config.toml
num_hidden_layers = 12
hidden_size = 320
num_attention_heads = 5
num_key_value_heads = 5
head_dim = 64
intermediate_size = 1280
vocab_size = 16384
hidden_act = "squared_relu"
norm = "layernorm"
norm_place = "pre"
norm_eps = 1e-05
positions = "rope"
rope_theta = 500000.0
rope_fraction = 0.5
qk_norm = true
attn_scale = 0.142
bias = "none"
tie_word_embeddings = false
parallel_block = false
init = "uniform"
init_std_qkv = 0.036
init_std_o = 0.00735
init_std_up = 0.036
init_std_down = 0.00735
optimizer = "adamw"
learning_rate = 0.00127
beta1 = 0.9
beta2 = 0.99
weight_decay = 0.069
lr_head = 0.00455
max_grad_norm = 1.0
warmup_steps = 210
schedule = "wsd"
decay_fraction = 0.577
decay_shape = "linear"
final_lr_fraction = 0.05
batch_tokens = 32768
max_seq_len = 1024
doc_mask = false
train_tokens = 322600000
max_steps = 9845
dataset = "wikipedia_en"
Each number is 500 + 50 x the weight over the matrix's rms, rounded and kept within 0 to 999. Layers, rows and columns count from 0. Numbers have three digits each.

# down: layer 2 MLP down (transposed), 1280x320, rms 0.0731, rows 396-495, columns 64-127
# up: layer 2 MLP up, 1280x320, rms 0.0792, rows 397-496, columns 64-127
down396:522472524506491534414516558414528502473550484481489455558475503524505417413563533476516531521553521532561521494462494459541483504512490458527511421468528547447468492446503476497453419444461511
up397:521524449402529579462582464512495489420572520548465529525499531554513452512482469540497548551430449591490534407492475495543527597423502554480497489519480553493549522617483545558549551478521475
down397:512502545522591488493466441474468392537456581515542362434504464469523500546414493582578508559450482575615521517508540432573533476494565542528467514631530478507519457606555464473539471498490473
up398:607496576406578447448443457539524458428524563441570576552471452488533511553449634542622506480575487495563428538447514644504509542504416377537566524578426444464586586528550509589469493506569391
down398:464460436441443428495522500538516523506531462561614450450472579416494555536555527592552432516455528442423492579611594590500567431471494574523558567576473520541462427420499454481496509619428437
up399:528519414358513533432460552438396383454419455542498493428520529517479583416527451571623536493548445500518477478518545496432454507447517506466669565434470601562521588439559447392433464457526457
down399:512537451547506488534544552517559556488488486429466392497577464545487475568576526465430515578516506546494632405559548502472422448515535564565482445587514492507539451519499560550584505530550515
up400:576485429442453535556374406623547554556451458561586551552435517508503561473555416468529522407437506521576426544472476446454497481552432472520543471477469516481499536480454473524587499556534434
down400:392472478462446515490467553575534461521522415448455483446552475434480515535438540572420568511509464509460475463541568521474513558419539476509443494508470517491494501586541441504412448436419537
up401:513527390444441544466536510499452469409434458591527447547505519510530472539443518505607436539487588502554503571491459517464442531458458571491448544500477503618523515573538518423502489504501467
down401:400588534514521498433562501501548448444474498464469572546513514466455457501484461555446362455514485489498531508537508465557584455508391550536449483493480503514622469640515545501445472505507438
up402:464439462471574558469509478480540496474501509502476541521427531500488465483479542471573460515454479466561539504536543494480470502466410598526515569398446517544475509522515464404529475505513511
down402:451537561504523537463516483598519548451528488551572523402504518465485574570600456580456542543511504525504423501531586500497476505460532501449517517431495483516463534503396519620472435525467525
up403:506517481424499548523394436518561499463479513482497519514448480489506503510533502523587519474434575504599450508496455518553451464447513608526487476519425501531532487463569466480502481459515474
down403:483472507466524528511511441463483474460505463506478586483421541548596528567540556551443498547526464536546500517539513542521447523425578492505462535533505460448518463445482457487535497542478539
up404:474560483449514477539566485561508441552590571460463557504552456516568548447550473476561547457549481473498495519472431533505465531445494544460490586464452483544438535523532527484485524544443506
down404:460528452439515578437605479471427472490426564559497540541559452576583520526497558500495552537484465501538556467515513536429542508434452517565461560413345521536510544528523535552500525441432511
up405:509467528518514555492472384491559512518550571488509508471473502494620529506386453496516508598397469544414425498483458510542632548489531422446414503504453542458475455502603438435553482472421448
down405:459461454599499536526527526508445494566454519484417506478557538505436407596434551449525498529624572406431507425531495461500524554463487396616452489460479507548479529477549438524482522463429429
up406:541491399408515532434480515533473476494443466489488521559456473488502545500521514543617479537475486554553490438523455489467471561420513435518510585539401455530562577493538451523485473468448468
down406:486532553451497462523570530516537475599465524442357565532527480514455474584548611578451565495506536497614582455513579526489518439520522463540545592447461538454454393535429457392464435450500479
up407:470492462519443477515520557448378534572519480487509561553536502509546535548482552581514481506468461516544475528474440495451444504450451391403554435476500448518498560506501512531562525460490499
down407:489512491547491502495502517496513542569587543487438563492519528466459507440490577579527509458473470476501444458481458508449470568477486542456513526454508477417447612489437526521518388462505473
up408:504539433419464498504518533500532457467534474540488471503438545477515435473497511480605425546496508538492397439558490550491521498390517491478559551470489447609561549560447359499505591539523460
down408:530495415506542545539454406451584592503540546549533488490483463472494669512470467528387471442466616497387569534475456509533459491531542592536522602509463428402514548502528520461545550489466570
up409:553520417535496516493505520536535533474476462530528466499508499515493498445513487487487539519467544524512538521519465457565418576468457456531498529490489468541482473564501443494482474512565503
down409:542469449498505573397524463522532450593511494433521489500480548467454402462525533462494441491554507510470418491509580513454445551512470456491550577507514524537510521511531473483515543561473550
up410:414555435531543484484577536532464527490448465459488543528481553509553495412504580573569562501594465527447491547542641528501413561495420555455413561466503463514544514580548453407471474524480496
down410:610504501602541569426500437456530524381550469524450580434633568537532480435463516530497538490516504494491458486536444549481443522444508498493462451571578524473497490508543495497526389569484499
up411:520468481438534466568500553607463526493439451506487496480498456478592557552449552515484485473587440536520522523546521418510498410485467464543581585498396344517454607486533540446460572447522440
down411:516527436481448511540475542458516419570489502492523451508441451554565495558573565486493471472548490599519499455481541507397585390547377456608524458602463442517551553628528526475521459524501554
up412:476526449505512478506504468511397435591442409563576476474577548500466581465399450567498516469536565457426496534572420462498513539506402517452550477483529456494497397612533436473475605440587510
down412:491469512603548466508486464393560561458421593533513522533490538420539535460544420474497633488503446498481547488494552548469487489503496576515444541492389498482499505343529469478539465466527479
up413:503508465427546580551414557522559538575483488487510480563491468555542561520466499524468468461423425562423486452554477521569467565547600466445470523578479509618472559534563598614477573480487412
down413:457498540522623492528499482516455530504455459477557688501429508411443474513484506503476521544490461499419457504465525467498561499478565562556630398451404520530359383548498524445455463548508549
up414:580540417551475490555413518597564553584517527638595498436525551502495442554539454482453481472414490539511486406571482556540492557448344479439518479517434444484500564478462466495568543523423438
down414:485541475535539417468477494387482544461494504562525462521443572537572471533445495581482614507463529532500440500488526504470591524453481613496524493609557391420471507392549464501458475466436452
up415:487557533565426509536519504494483560531481485449539516481576534578525347482446595455518499532508567458496526512454462467526426582456534525463517600572501445594579571592511452517592611427532549
down415:546513489429500477460449447502509411485496527514466416608493527518526557505435466477468513457556518506531545497542555440526555473497539479467660533407510571525456510465574528527570519494508494
up416:469575484508536611528495521548454485559536525394565495521455381504491525510478557517580565590528548581526505593526516478414516487470500457405501570504454566500489435576456550519480539597472542
down416:514520526512519510491508491526533529474521493556477382437516478474484465476505524603604536565607522517516400545370485487435551614530467520435527431486588437528486597466504543547466436530520497
up417:500574400452529500556515478452544469541567561525498424475511470519479488477444509458525454515445539522532434481467431512505470508576470589428539508461477483521484463430586538473463466535522493
down417:501523538539447547528443461578529522457546489569427519536548496480544516526568501523616512532546498501429493531520513494386517454456531429537465479481494543518572523560483546527526484456537485
up418:383497527460471537505557457498555438476534532481516613566462437402535505481516550426475463511422496533491492535482568516511487527424550484480608449446483483572469470434514451435554535441563474
down418:435435518536499509554549588447446589464568489558469511526430448543571511420554487454430487507467493563509554483482532471554487561459489634513541439496537496517483528409470440544497489465488449
up419:456584583443424512541449528523519451505420587541591589536517452405515453551474499544548461550514471518542497479480481541429499524551512406505476577539525485497487598427501557514413495510500436
down419:555551504539536501503492515461578493466450516495553416459548486517466546504447541505518516558413467485513497456559420505449535503410498499477585526523508430540512482466514521506608471489503499
up420:479525480519440461507529482531482528478460525499501493540493438527508494487472537522497498571502521510499452524504531534483524526508464455508556499500455510533518469497454496506534587479531518
down420:543523488542508466495488492463516487477499478480522451525472559535523477504504483485544488533476522500482443477534505526512441538486499488537538514509543507528516506513531509442513477541465469
up421:453443479464443473531607582431546394454415593468495497461553519442460513450477578461483546550469548610562536492531392434525490458520534559501470516599454513479501531551470504467517552439482440
down421:488476475557450514468507501529527531525502431477472556566502605587567549420483517493520532520549441432480561480542544558518503470456584489498442473468503493560536466467452429543439535431551421
up422:461487440556550603494432462504515563530563542524575529571509420552642552593563485451484637452428446421460395469498400538630512510489493476589554495519502493476492536442576519495511477540523445
down422:529506526441530532467480562511486535543488563559468559514397543565527549544462528466447594493506426518513558475487525543499547542511581502535411588439438512442537416388526496502494490523489426
up423:521495374495564515540540506522503456487575493429543417579528542511529423537506562515595476604574575534448433492444417499398506536563527537544559537521545547496500465511445466548584549469457536
down423:455487448525477489587415461484561503543491474513585502434443532522506491484353494453510428490478494434479495507518454400526535482420543566521515500402459474490580438471496523346442531538515472
up424:585511539517425513524433585480530503471469493579532410543538563436509443483561625427576556554447523597418412506489556472500424496462474574558460479519412494474502460480468508595582538475554471
down424:517583498429419516425494583431456404527507528528599509506474522459528509535448455493546566521514536443408474517507399559515495426481496566459547444570623472535515508453467494506516510535513464
up425:513492483451549560485503458505527446425437548484403503495542375495453499467561435574625554561450495489530488547485536460560531605466447474598465590439482451520444465494459445476572508477542467
down425:446428531567566562503534443478456421493407436570391466478540589483567565491495484575474591476545524472444540483355449535548525510454596498563493461497494450534418570492439479492480482529470508
up426:439511524446510491585512419472549539479549577500502549458513448466431504551459570591517420514471433426425438545491493571428496575521567560516512449499486522519534535455552467512556454497573454
down426:509412544455513551594442496490478503465514492439506584529570491561404524456505559448472550488451462455452475402399498463438404531511567508477515469426398544486486477518486469469592446496516499
up427:434571493471588404441427453414483502456485504402468548431513525366513476546505515483541517474496484569605434605524443516418540477569515441468538500516427440475521579572471534575469495589566368
down427:499497530577486444547432504435471531566595463491484535514502449517472515547474496390410426576523455567466542502450495489440546404515503496584495543496602520457544517549458597562510561389471520
up428:480537470556524510527549537490589462488524434544469584554476602563477529471516433550512554506501489410497434594487436584433505494550482570516504429488478525508486507485479541519485525442417477
down428:504446532493468523488462496473537459541470513548465496457482519494525568536471455471447552479523521485509549490543449533463563529498476413437455513545492514483649469510537496557534521513485534
up429:508546459460485534462432543484507526478538508437557467580562499477549569582430449497456464492524485558488483440486510509492484452419477572564490458492451565530514558580569463600559458570464489
down429:458524526525479517595414547455576497548490536505420443516482589588513488498460492488480480566457417511463460470506507508507461557479498449497461486420557472535501556456451511498540518460518465
up430:563562535451508525495432450456477471510490489508533497530545475415506542600537477489513457542409514437447434578533511523484636522584520535550531465464472490520502440528560482574544528583399399
down430:519524459451542571444554445541429567524518500422360453521545549520487486587579463585532522533515469519509503459477506537519474602518546513522530500451504508452447506538449511521434454390555439
up431:564537395527568529509476516527443494580485483562533491543527551525456469531525470421513347597419592512596510522491530523438432453592571507442474540481500553505478416543406502556551558449490475
down431:527416479497501449482464499462424560533504447501524584446491619537462495541491450487545453536390467535528479460455563455539545439505450517460470578531454477454448502555539562528501480514503406
up432:479512577498457504463543546517496410475557439578498471585526448422470549471463556540539509511520437577468526572478557466453484590536465446592458445494488401562565471481510506404492530578569502
down432:530502551551424562469427511583458462499547385463528405478528475568494540408437449515438464442498507513508466414437501457517454586515442454533440413484600394573521547552574460373585561589513450
up433:618583608470562528542537547531576467529430503536497486453524546471511467444411420609500433486508516512524489508501471551449509547533452508417546529590426551546516550481521441482454486517482368
down433:372560563503429445548559477431523441479520461564508443483553480463512498348502541548560531399583547512517603584501483522504556514444479521502391562628529469519564504527496481473474515503533482
up434:541598500471446525492489450525528552512514485540503459591376488498460499465492524564610520589574426466559476477616518464472451601587488533521510490456555538457450546515512516535549452503447342
down434:558382494502572404546552502495527433432491492412486483520385460584508538555437455481524535453539478491504508534441539555521459550525620595427628580443483399477411484518524565457558459523494452
up435:531623493449514527446468507507463448512478560559470562563497482503499544534506521552518497420516432480477513615458497506515606488537404546530464572526511541549507466594519445404491542436430446
down435:449447524505537478539464504533494533486585465430484462546507384481566511532462561403422526484450561464478517416499455457442475591512418456461590527482566458524475479520544518539563505590531522
up436:488472461518491519474524420478469437597552428560527550424501545502469471488537528508493517482470515464477415481541497567427568561505424517472506487572524500500538477558506499486510586505534427
down436:471444573495591481495483489531476514458566515533608509485472497436546545478501464475460423485454537456437487447508513482507467554536454628518523477431551475368528528546525502550521468523530428
up437:435533485436568583524535554427526545565512538504466479529480490474481426554501507551522505501504440445529447555498489528452496493563571432498575490515473569487488433523439461474489491483543512
down437:491453465476463425607504513523530459577486473589563503483483547438567499593449505496543526504466387475568473550423487475499438472577509407496487518544535519451533464516589491473492434491490443
up438:420466496525548474558516479497519455411395613462567487487542529632548520505449446499494476568582499566547473602495419553466553568433507409592489469520424547461570465474516609493480495473593511
down438:585488585394552483490469517469509519524509541461600564397572658584498468533383363455456492504550621498383503529573454511437486553496459465466520472344435475489450507548439447439484504554493486
up439:468524414550545489425486529438426502490451501524462454534458482530497459545418522552453583531512452502493458514507491543489521537381509491405548442427517523525536483430551533401470569533551539
down439:541540507502526530440462483532491607486547525468535605603435554498495443514584473505448482486569546452491515551511441499468524457473567525569498504539542554548467496495536479533481438543537530
up440:421444525458564461466481535565507447517492626370446536547526489527521601401511475517559471483486377508486545498517584429466484464459537561497543501495452577512539496518511511474555492442502526
down440:476512520535538589478504561514517493457456528494497505522533572497510422568459465535439478460496502601494521563463459544445452552443538435441551506413498500420585483428552468487477525355407447
up441:490523410498553354486482511476507511538462495458630394603505526551477451476463574537511577411504592545481393552542470531456508544563517489488580597537521461522506545633525511439527445438390470
down441:471606525488456542535505612546533622493472569531495530527458523560529507446580482419488510463441468439490524481530421560372580534490441623396505472640472505475492463435425548592532520467546471
up442:497475530500432431413559548511444473512473512458531439408526513424488423514460502494476413463536601526515458472502514564470416601500430473491525523503540414472562507483508456527515544484488425
down442:571449502498506561460511473465514465481440498562500504479428471485444540509599522491555594501435451467454504472456543544474451432430348463524418397477545533532537501483520451590513463487514515
up443:447523442479467544510553454442569544492587612529567565529463564551537482467497411511511433497535491507507470497535506568447578503564413548501524521536536424466602566496521473533527510486423498
down443:491481614549535485492358490574501543568454505550561488506503477419507497627461528416452488431461557484537478456489485466511468484447521543432440403399513516542498498415453550538518524554568477
up444:494530453435506591486503508484531457543549518540486487499499465453469489393538464542508502469532459506582500496547535450478535537461432576485541435436423556556586504511460430473436491448434480
down444:572451527445602582511510413556471507594480402497496524539444466497493520526598485479571520463514537496513388506512504432501507581570442417558535480432514480491579522510534489579513423612543499
up445:442574447521524472535510534563400491487523487544464452499496471533473493389465535497534484517548583545512473653559551501468453509402447456477491510469512484509557465575438537437498591383467498
down445:631520494435512434410410505552562496462562473586487514546500472431466505413541487515519455528505402523529562540556445472510494522545468354401560520474576509519506520510573546569536514466583414
up446:524522554484587501497443411585438409544423584510543597442569387466549504519421453450523555541498403492576426615494368494443542413543536449493580628434422552415533563481638527453483509398509419
down446:485559505474470501500575474490523461440528541520436526543455553595578475439380551515364550485569527513433510422617491415517543507513440402537501441549607483477595494567458491512459552423544485
up447:565549471430557416577497549500484486561461457460575536551447531469557580546391496474568463480480488461458391546488449538490566486491512432434570474530505487500433631510573555435557565512510465
down447:589534468532508519648528601453544442510443520541544444461469526586576545479520484542548445488601438585543512444522546535503526545534483546477461499474534530522502515421467401557461541448493562
up448:457557531452396591537565407517487571559516535401580517578577481435516464451519552556499575506519397504550450514526511573579562508472559594414571523541504508444420520516525544592500498453538540
down448:549546494369440552502456471580453635561619436518470521496557447574464490462428462529456551493474529429522522490551528505478441497527493613488556495447548447450487498509434510510475382487510587
up449:520554528528480526589541507463433474506476461406605504505609532464441509521438471468480470486505487559472490538512551649466527474535522441555450497515433545464542573510527455584410537532575431
down449:401483502473480522515488545485535581493544495482492509486570557515534471459444511504483564422557553562527512602469461562540430467517516519518532460490535505526530546515542530546447545492585506
up450:529568503415462341425474519480431428405485527564494511562511565438481501439586457557512502482556429456534509519581616472448459543495499448569499483553482440521532560482577456492503489593571381
down450:498426565484492494478364570561454462523580528454483512528513468545537473518515543529561473452510487448529485613429402424464471429590452553489450578445471572460509540631414554499535537527480540
up451:541511465410517512531429479465522369495607533487486532544511546515439641499516397398501603528544477518533409473508449498488542510472390511475609464496468474465421573492550525524532558520579400
down451:469469490534580615543458535440526514557475458493545465513352373469494626530518557424493477483452467509509481493472388399614437443499520506435461641486514426471578474462451432398525474501483496
up452:514557455422471486402503426596578427456549510556569515501519487417488516495483576408501461562379552446549586506537486439568535506545513522400434481442395514482481452482530490504572475485446441
down452:546469488538486517560441396457569505502508482447515551451524571450470500453472530428566510545507520512585633447341593583490540568549513504521474520489514487542478525508559508486536401418476587
up453:517454532535386562537619510494561525511520619511613481479438467498561552478515480487591374515420528504560530575510490609444509499508444428455520460383500378508461497512522585483415551493492549
down453:468449522524450515500537556464539555489535596573479579337484445575459476455549534506485539574493466490466528520578473538506615517530452521457539557444504547556397457532511507480475498519485510
up454:453477547490468481449534512521478463591431509499569498524467582442541502436482495530541535507521421404448514519513654557509469556495416380531426550474551482504534492438520498520475491537563455
down454:491561557423453391471439552450523602430485448492524494525456531485483501465471387524425521494510540451516553504415505506557379428520449427520527501527511568432529362549459525486594387495492469
up455:479497571531553468547601515547500496487502475521457527579490535445499512406554477423501433463511420488517474557535570467428564552526421568593557530489494479560522506569600573492487484475525464
down455:494481477437508460525432483479484470484559468490506365555509521466598521566572518489506537414513554476572520437450451493510538440477610470526522575543437542483470460518573438513490547551593533
up456:437596483490501415510464475431411492546457493381551522474572525381510445469573551530548454547511515452493395471451587515516445524593425488532475566461533493496496586498472478540408502537411498
down456:458441595404458551467498465492449499570510454434510607565521463592510535474532509518535447524499519446466459443396522490497513532503598600417568514551510506646396492545520534393556546547550472
up457:497586521489522366571438519451473489476501581524507547461469569439477574586576523523509536461599477442542391549481553489565423506462525501547495441385543518584449507512532540497476504553539446
down457:482425499519555524471538508512539538497512551541450485592481488464548483566576535543516505496508402520528498493576633448491506547387492510615463490518514565501441497554467513495494484539490496
up458:436571479496450528460624495477610524459439569572539526565417521445422577550458522408576457557505454564545478626551466424505602430458489550554485424446476562586489425469595489472475449473450517
down458:464468421595502477567454448436597468524468408527596507525508478512376418482502499506458503546553509356548476439411375472611522464454592488577484527410473573496419490422585502475454538555477517
up459:433602424453503472562478504539497545550505549514515436601548618547589465456487458575516503575508463479551439520519350538438444482487541447421465454481440496506435513466548495487517527511500517
down459:444487546409463522484527484543582573518487544550479498455475431505555457438534544583586562507479508492541494554405453567529510485622574479528416456524473486453443483429541502464505472545517436
up460:577529519473470465461446476526576544536501542418530490590487431455499585492531468494565455495507567533561484592562528492500562457543511483492506514467498519525514507456538522475509552559441483
down460:538581443476485514476497538528439477498467522461518460459421590549432478495455489464506465498544491538534425445524552478466475423481584601510485523478438333542418510456477474558411505500496561
up461:449467572472573569552517422470517488483477503483584525436590451462532549521565516528500405565553570488529430535576578559513484492472470494477519496395486490486465556499532573539518538530524562
down461:544466413417533460487555495536472576542487429515516577492476547503544458491508524469454516484445469550491573500531598543500431519516480440531481612443533551429531480520439520459498469460456502
up462:538443567432485466498552454455488512407368502522457570451560411501467501551495512525484582522526470533514471575457398533386526602578443495494521502504452525457463531537567555487502484508450428
down462:582436529510494552473482439375553590467447481530399487499542531581477529486482438530534558468548478562518448533533426372377621534524454480449409484489529510423543546532445521535584564552539576
up463:608473473538548545530478420508521508613519454413521457494490447505596431564473552414518434503404608489511545462544438481440496561480500526463518525501532398482549456497506474574608586559596544
down463:434465462405441484481550478464482414476554563542451528508543537463443556511478456540504522483479382527506412528459504507510507475482513523534486562542468600539509557488560458517521467530483410
up464:598454486505469530396462473563479527488521456447501532472511483480483426569555473528515531523425547482543425562602462517462481511485580590465537396465464469527465411586507465452518616467455405
down464:526512425450535560519571453513480597505453499581432469555471466474501481561597406459440383556458523560418521442462456470572505499572511427547498511498441604456512455521584516529457536566535459
up465:465569437525421582456474416499539496540441512400572460515522530407496537572537527562456426547514607568581504509503518568544532514536492474443457480536480479437574586443448499503510513547478494
down465:581545498418431527499524482531367446539496459442543582434405566587455570483434491526535530460427577375450406389490557440484532459535523478533486626482382466547382496519486477461605525489580550
up466:488656530425502495507514434468507491473412524546566566465453585481438533558528544470488420530480530453590488603561455634474606465483483534543538453539433446486532471499544494488450531491495516
down466:507466540539503511466510522579505448470471475476436419528556407554477495398419514624519491486535472451510467554593442479548486454494505480471463508626562518579590524460405477514422455500515475
up467:484456515500604479520469404449550469463547527506517486461493456514479537471516525505513461516477452499508541560505488526474581568535450389417582589553470457445610530570586487468466502547588471
down467:380481573523431546496517419487582524369473476558483455448501498592524396494564508565468518563451541490515456590489470539487555532474547487502527514439487658530527498520518575479476517573602438
up468:577480532413471516504461545399545535540580547388524550504562516466582518508431414609429595449473596564549511553600434562499622548569432542527538481457520509420497546554537436475510508590498502
down468:508483478596548465540482437566496485457511413423475387499529520541455518422489569437496490545484543504552527492470438452553411500532552547498548484437499467567489531485479513510506536493481517
up469:531474604522502519476558450491357639528612432556539567463625458443489501490426592391562510491499427522420454598560381601471530561415558552447554507456530495522500532533398406576562552465554360
down469:450541371531543609433429502527517490526471384536445557471480449558472500589522417449562487487435476396432517494450521468562466405469457473545506572604541470507549463555558609499538422483517627
up470:410541475489463557486607419452429499567452520486460532575474511456547417502474472541471427528527490435537424576582572558540521561474459539474550468413474487461543461486508444439588583519539533
down470:524421465467483459498467496476491477573434512490527534422479520527399508491466509500534499537587628535512487557456541442497542541511493531523619510512493507504467469442516565531508452481520610
up471:489434570455569567438510388421562506514464561473543509518455513454562468483463472538479527501489457601586502503487570536595530436495506490449430544512504499523611500627563467534557483415624462
down471:471525539439530487534593534505550554432515436556445562482464586572550566460464468533457424578557507535429486479563588541420493514464409475530380434581446580524495491469491558566560506404442527
up472:532582387589473515502506483494420355471417504467569459494391524542558462522487489516545549524519500597483519454511515574463477570490466491540453569511491409519627540578512566467463471427531496
down472:610489490545569555513415552527518386546467519501495491542407502495520515514419471460467456484506522413615534573466469516471423490435513566514449407480412592469544483577511517521417500507532475
up473:551599420605456508457512499577478551456540492477556489500522564477476440639508445458470409562581609428441527461417517594465590524496444562490507471532470538563555449466483494502556523571599485
down473:477572498503509503656466545454488609501499551595532493489529387489487527500553489566581509604512520351544477547389484490484402571507477491468564531463499520484485588520537514470466420457535490
up474:527530459492444515498545447530496506511538433499450581536473588502574449503446495520541412546409519501430496453495490525520519597498384504520518511439494476507498619561538523439521482477530491
down474:437504513453517446536430504393524527445543546548545553442541539431508542473517527483540486570411413498586458536441503538491557496462470521499460475470586459500437402437490490458418497472484500
up475:494525458475485494489497474506479524491480504518521489502517515477508506529509528495497489482523504475495493505515538508470494511514453505498522493501449515498498482502478481516503541504510493
down475:488506496495507502505449493488506484513496488533450518539512506460507478471501532513536471500521469448518501491450480458492490489536471482500514500472499489524505527508512491493497508496484500
up476:505471472560510483497433580607534542573378505482542539542493511562547492543532469521464515602462476477460509446507614542523431588607468530450527516534493463497448526536565512536441520550450399
down476:554464431511507518462512394481600449563480487524507526506518535469528427566568595563499458613559466432569505524494479500544537472481482471517580536440562408463572523449514480446453474464443418
up477:513520455507492514489528505517494504498481505488513509499498499484498513496503515498500479500499515513496487545505520496506494532490476513474528497508450512510515509494489493503522534509523473
down477:493525489479513479518478514480515466469498502493468502503502515526522510518492518509495490489507507521515499510506460510496491500504474484504507498470494474497497497528517463495463533503532503
up478:554586440447444445437547599602526464446499461449498514608473486511505539512488458510485543570540489434503509521458558481534587539530396549502596482505490478615517510522554520532512534552502411
down478:463467479453501481531582486485468498459552494512569454528492449491552521450477517556594582522466452493485532465399456421487399468487501461505480486603472548524510496538512536519527461528554605
up479:608537438461554537588524455567524492576547602516582484536524487466409450507482445627537468532456546482508432538508484450538509528537466450497516486473512522476468543468485492463512491449443499
down479:571426551566413467496446520451469512414583452432507510471509461554474476469471528438562524494477507529427562509465435519499501460542448489490472501552506380522508431523394506467540460423531509
up480:525473500543549500460513486537446468502569499467484461458516552529561445483482564505547485498418509527541518602520653486414503501506435551554444560491486493485528502475519531528538510510534504
down480:460497553544452630532487543428538537449584531500370525483464474504494421465454601489495513539491484535468437543522490503409542513529498513490465469544534499527503478503498535517544419467443412
up481:520604486572465455511501522503521475619506486438508552516548538494510464485489481484521535571498500469458433545462541556460447526515519509559540492473513408558431482510422584576551517514492496
down481:502477566423462513510425483462469459577518543522445573515475573494426410506436466478402458458461509588530482581548442484443464594504480437505506460466520502411524565521512487516443481488446532
up482:509541500445476442490517461492573452474494494545515449540463479465477467547497572556495453455462466447500491510507502496546460488440449521439524446508390545469427556507453410513434491457528471
down482:474439525601545467451436492505432528459517445474431426546490383565463579485527500569413494511546521480552454422563506460515457551477495459441550429516566525417478587456470437530561401563477571
up483:539550529549527522509470529514540421447512447427584497478417523479458545485443510520550488512586379524471495580525491580495537603605554475511499593492510509437470441457582504581521485469572476
down483:586634550440514550475605584489500457453486524428450489586413496574485528447478517528473559488454625489531552477470542456566564578518456465466532473480469562443427418492555530403509454527538434
up484:540576427501496488485494472582421461503386541450616491509454459465412382482449517494551535502473458443510478512490476419515393536487505479473552498472488457447452462506437481414543620496490472
down484:441492528456506485489511482461519431491527417552457425485541517520550607559491518416513505602491524536490489408537490506460489519464538529487544468435530504474511562470485486507485459446450549
up485:478496368488555486436667516491514404504531508518495522541424569531477510548531514598447452540520508402622499499435420554566502532427467438611440446457539531499545454538439531438508480466426434
down485:499521495465500546527495489526549356499541517436543491495546554515471510548469525515468510567473515528521525517401400381515470492502478485502442521497430496500574519548513609442560496476500521
up486:598507498498476534525519522551555457518586511441521459449491470445477513527559571481504530477459473531487534508554457524474477529473469508411554498583433559481492511575523454520481683550583490
down486:620461474451523433529500494381526425584473420483444406603500540511640551468505454471484598483522577468493457468444430489490615478502553560465564619558594449568540503479568465550570468481554478
up487:442436500531559459516429518412498463542538530488578432514424538561559581517454516462595477454525471473537491511578510551519507568509522528498452535459477480500462409486526441488568432533578419
down487:506453454477444465491476544466510533469536506500489472554570511470418491510480456449490568400586508431498460448477536473523505476471558498568513445459475492437529555491561545533486521583503473
up488:577468534442397536441540536533538441477398567458517545540540468419493513506517490506464481461577445514474485563430494612505584503548463517572602526471476500560519450501476483580494481538566468
down488:509500508441490549444444471508534481479492494511452535467558591606419585400470440487520599519468481464474522508447349427508492532490477501498450408492542533465579531436465504478424595517472554
up489:545508487478515524538424520478454512540465516485559496466459408428519522507530526443528524497479478500618349552514453481502495444474488472543409454471488429528517532641463413476490514449560511
down489:457504525493499456554458508524445430535532523428461451558510449559434510555479538465515562503447539514408504459486489449445361435429609491496426386452568564530522533551492456514523516465551489
up490:513540438457453530526530549457502479436460518430496462566395557511469425484465503444509439512530487494503450570504483522373443575503481492498526532453483478482558546518563458442542554466476544
down490:414535471534487394480527558556519478594521604438512508543571554468438520513437504487498492507453426415460446491554512570509438526548502502411573501448489486510475521462495485501494470574525592
up491:557502509550473517552469458598447442543363447418559490483517474437483449593439567441528479447505581552584448451561456543482444510550521452528478633518442439533456493477460497614573566486497539
down491:474622482497490502532433561457440462439625587538445482500495495504504476512390402513477500498483493569557453559514483459477467527486501462473570478433505501416478555450577544548534491487495451
up492:535534410533378491527596444435479584463548433511499424491417403536459479559512580437465528444542571499530616494423575516482481558428471515439497527554439498506566516601526503510534545493417494
down492:497533499468441482537488498497526466558482551508458526482510508574525488500492501452512527460479466518488576544548480515511514610515528385486408464407569564471545531538504477465461464506551483
up493:482580509554460572517479630480539466376462558451610442538443499410545519514533505480515479586450473482545443539555515538503518442553521516507480535583470438430533526464511474418469461554531470
down493:489509470556575605501501458432534604486516493496461443523464532455533457419536515468513536566443601490553526485488529397448527583620506524483482525478508592451458519425570396421589558547569466
up494:484442512521491466536457525481470463473474441414526558467437529432523554492516501552527487470518494473432488535516560479485450434492527515579503470404451555505468468475563513488456432578560484
down494:479428540552508500513533573452578466484548525518511563507410525412527456449531588500505525502567569463448461432489493436439468446453454417592580467528495551513560433411507538474413526562488589
up495:518546532510437522471483480455434536569504474557651513591452519444509503461531502417516578518565439468602533458431611487529477579483496467513424506433529500511544504474532570437420480554535411
down495:434541535489551507528607476505440526579459380455533495474394530496547460506469482463476567571543496563529510427473609485556423538410654540475492548502549457448484501486530476508478523544542482
up496:500476527538474509471544547527445518464441429516519574542531478541455514410467655524528573474533503603519451474464579495452514564515409470415635531490497447507456522483547451602462482522555456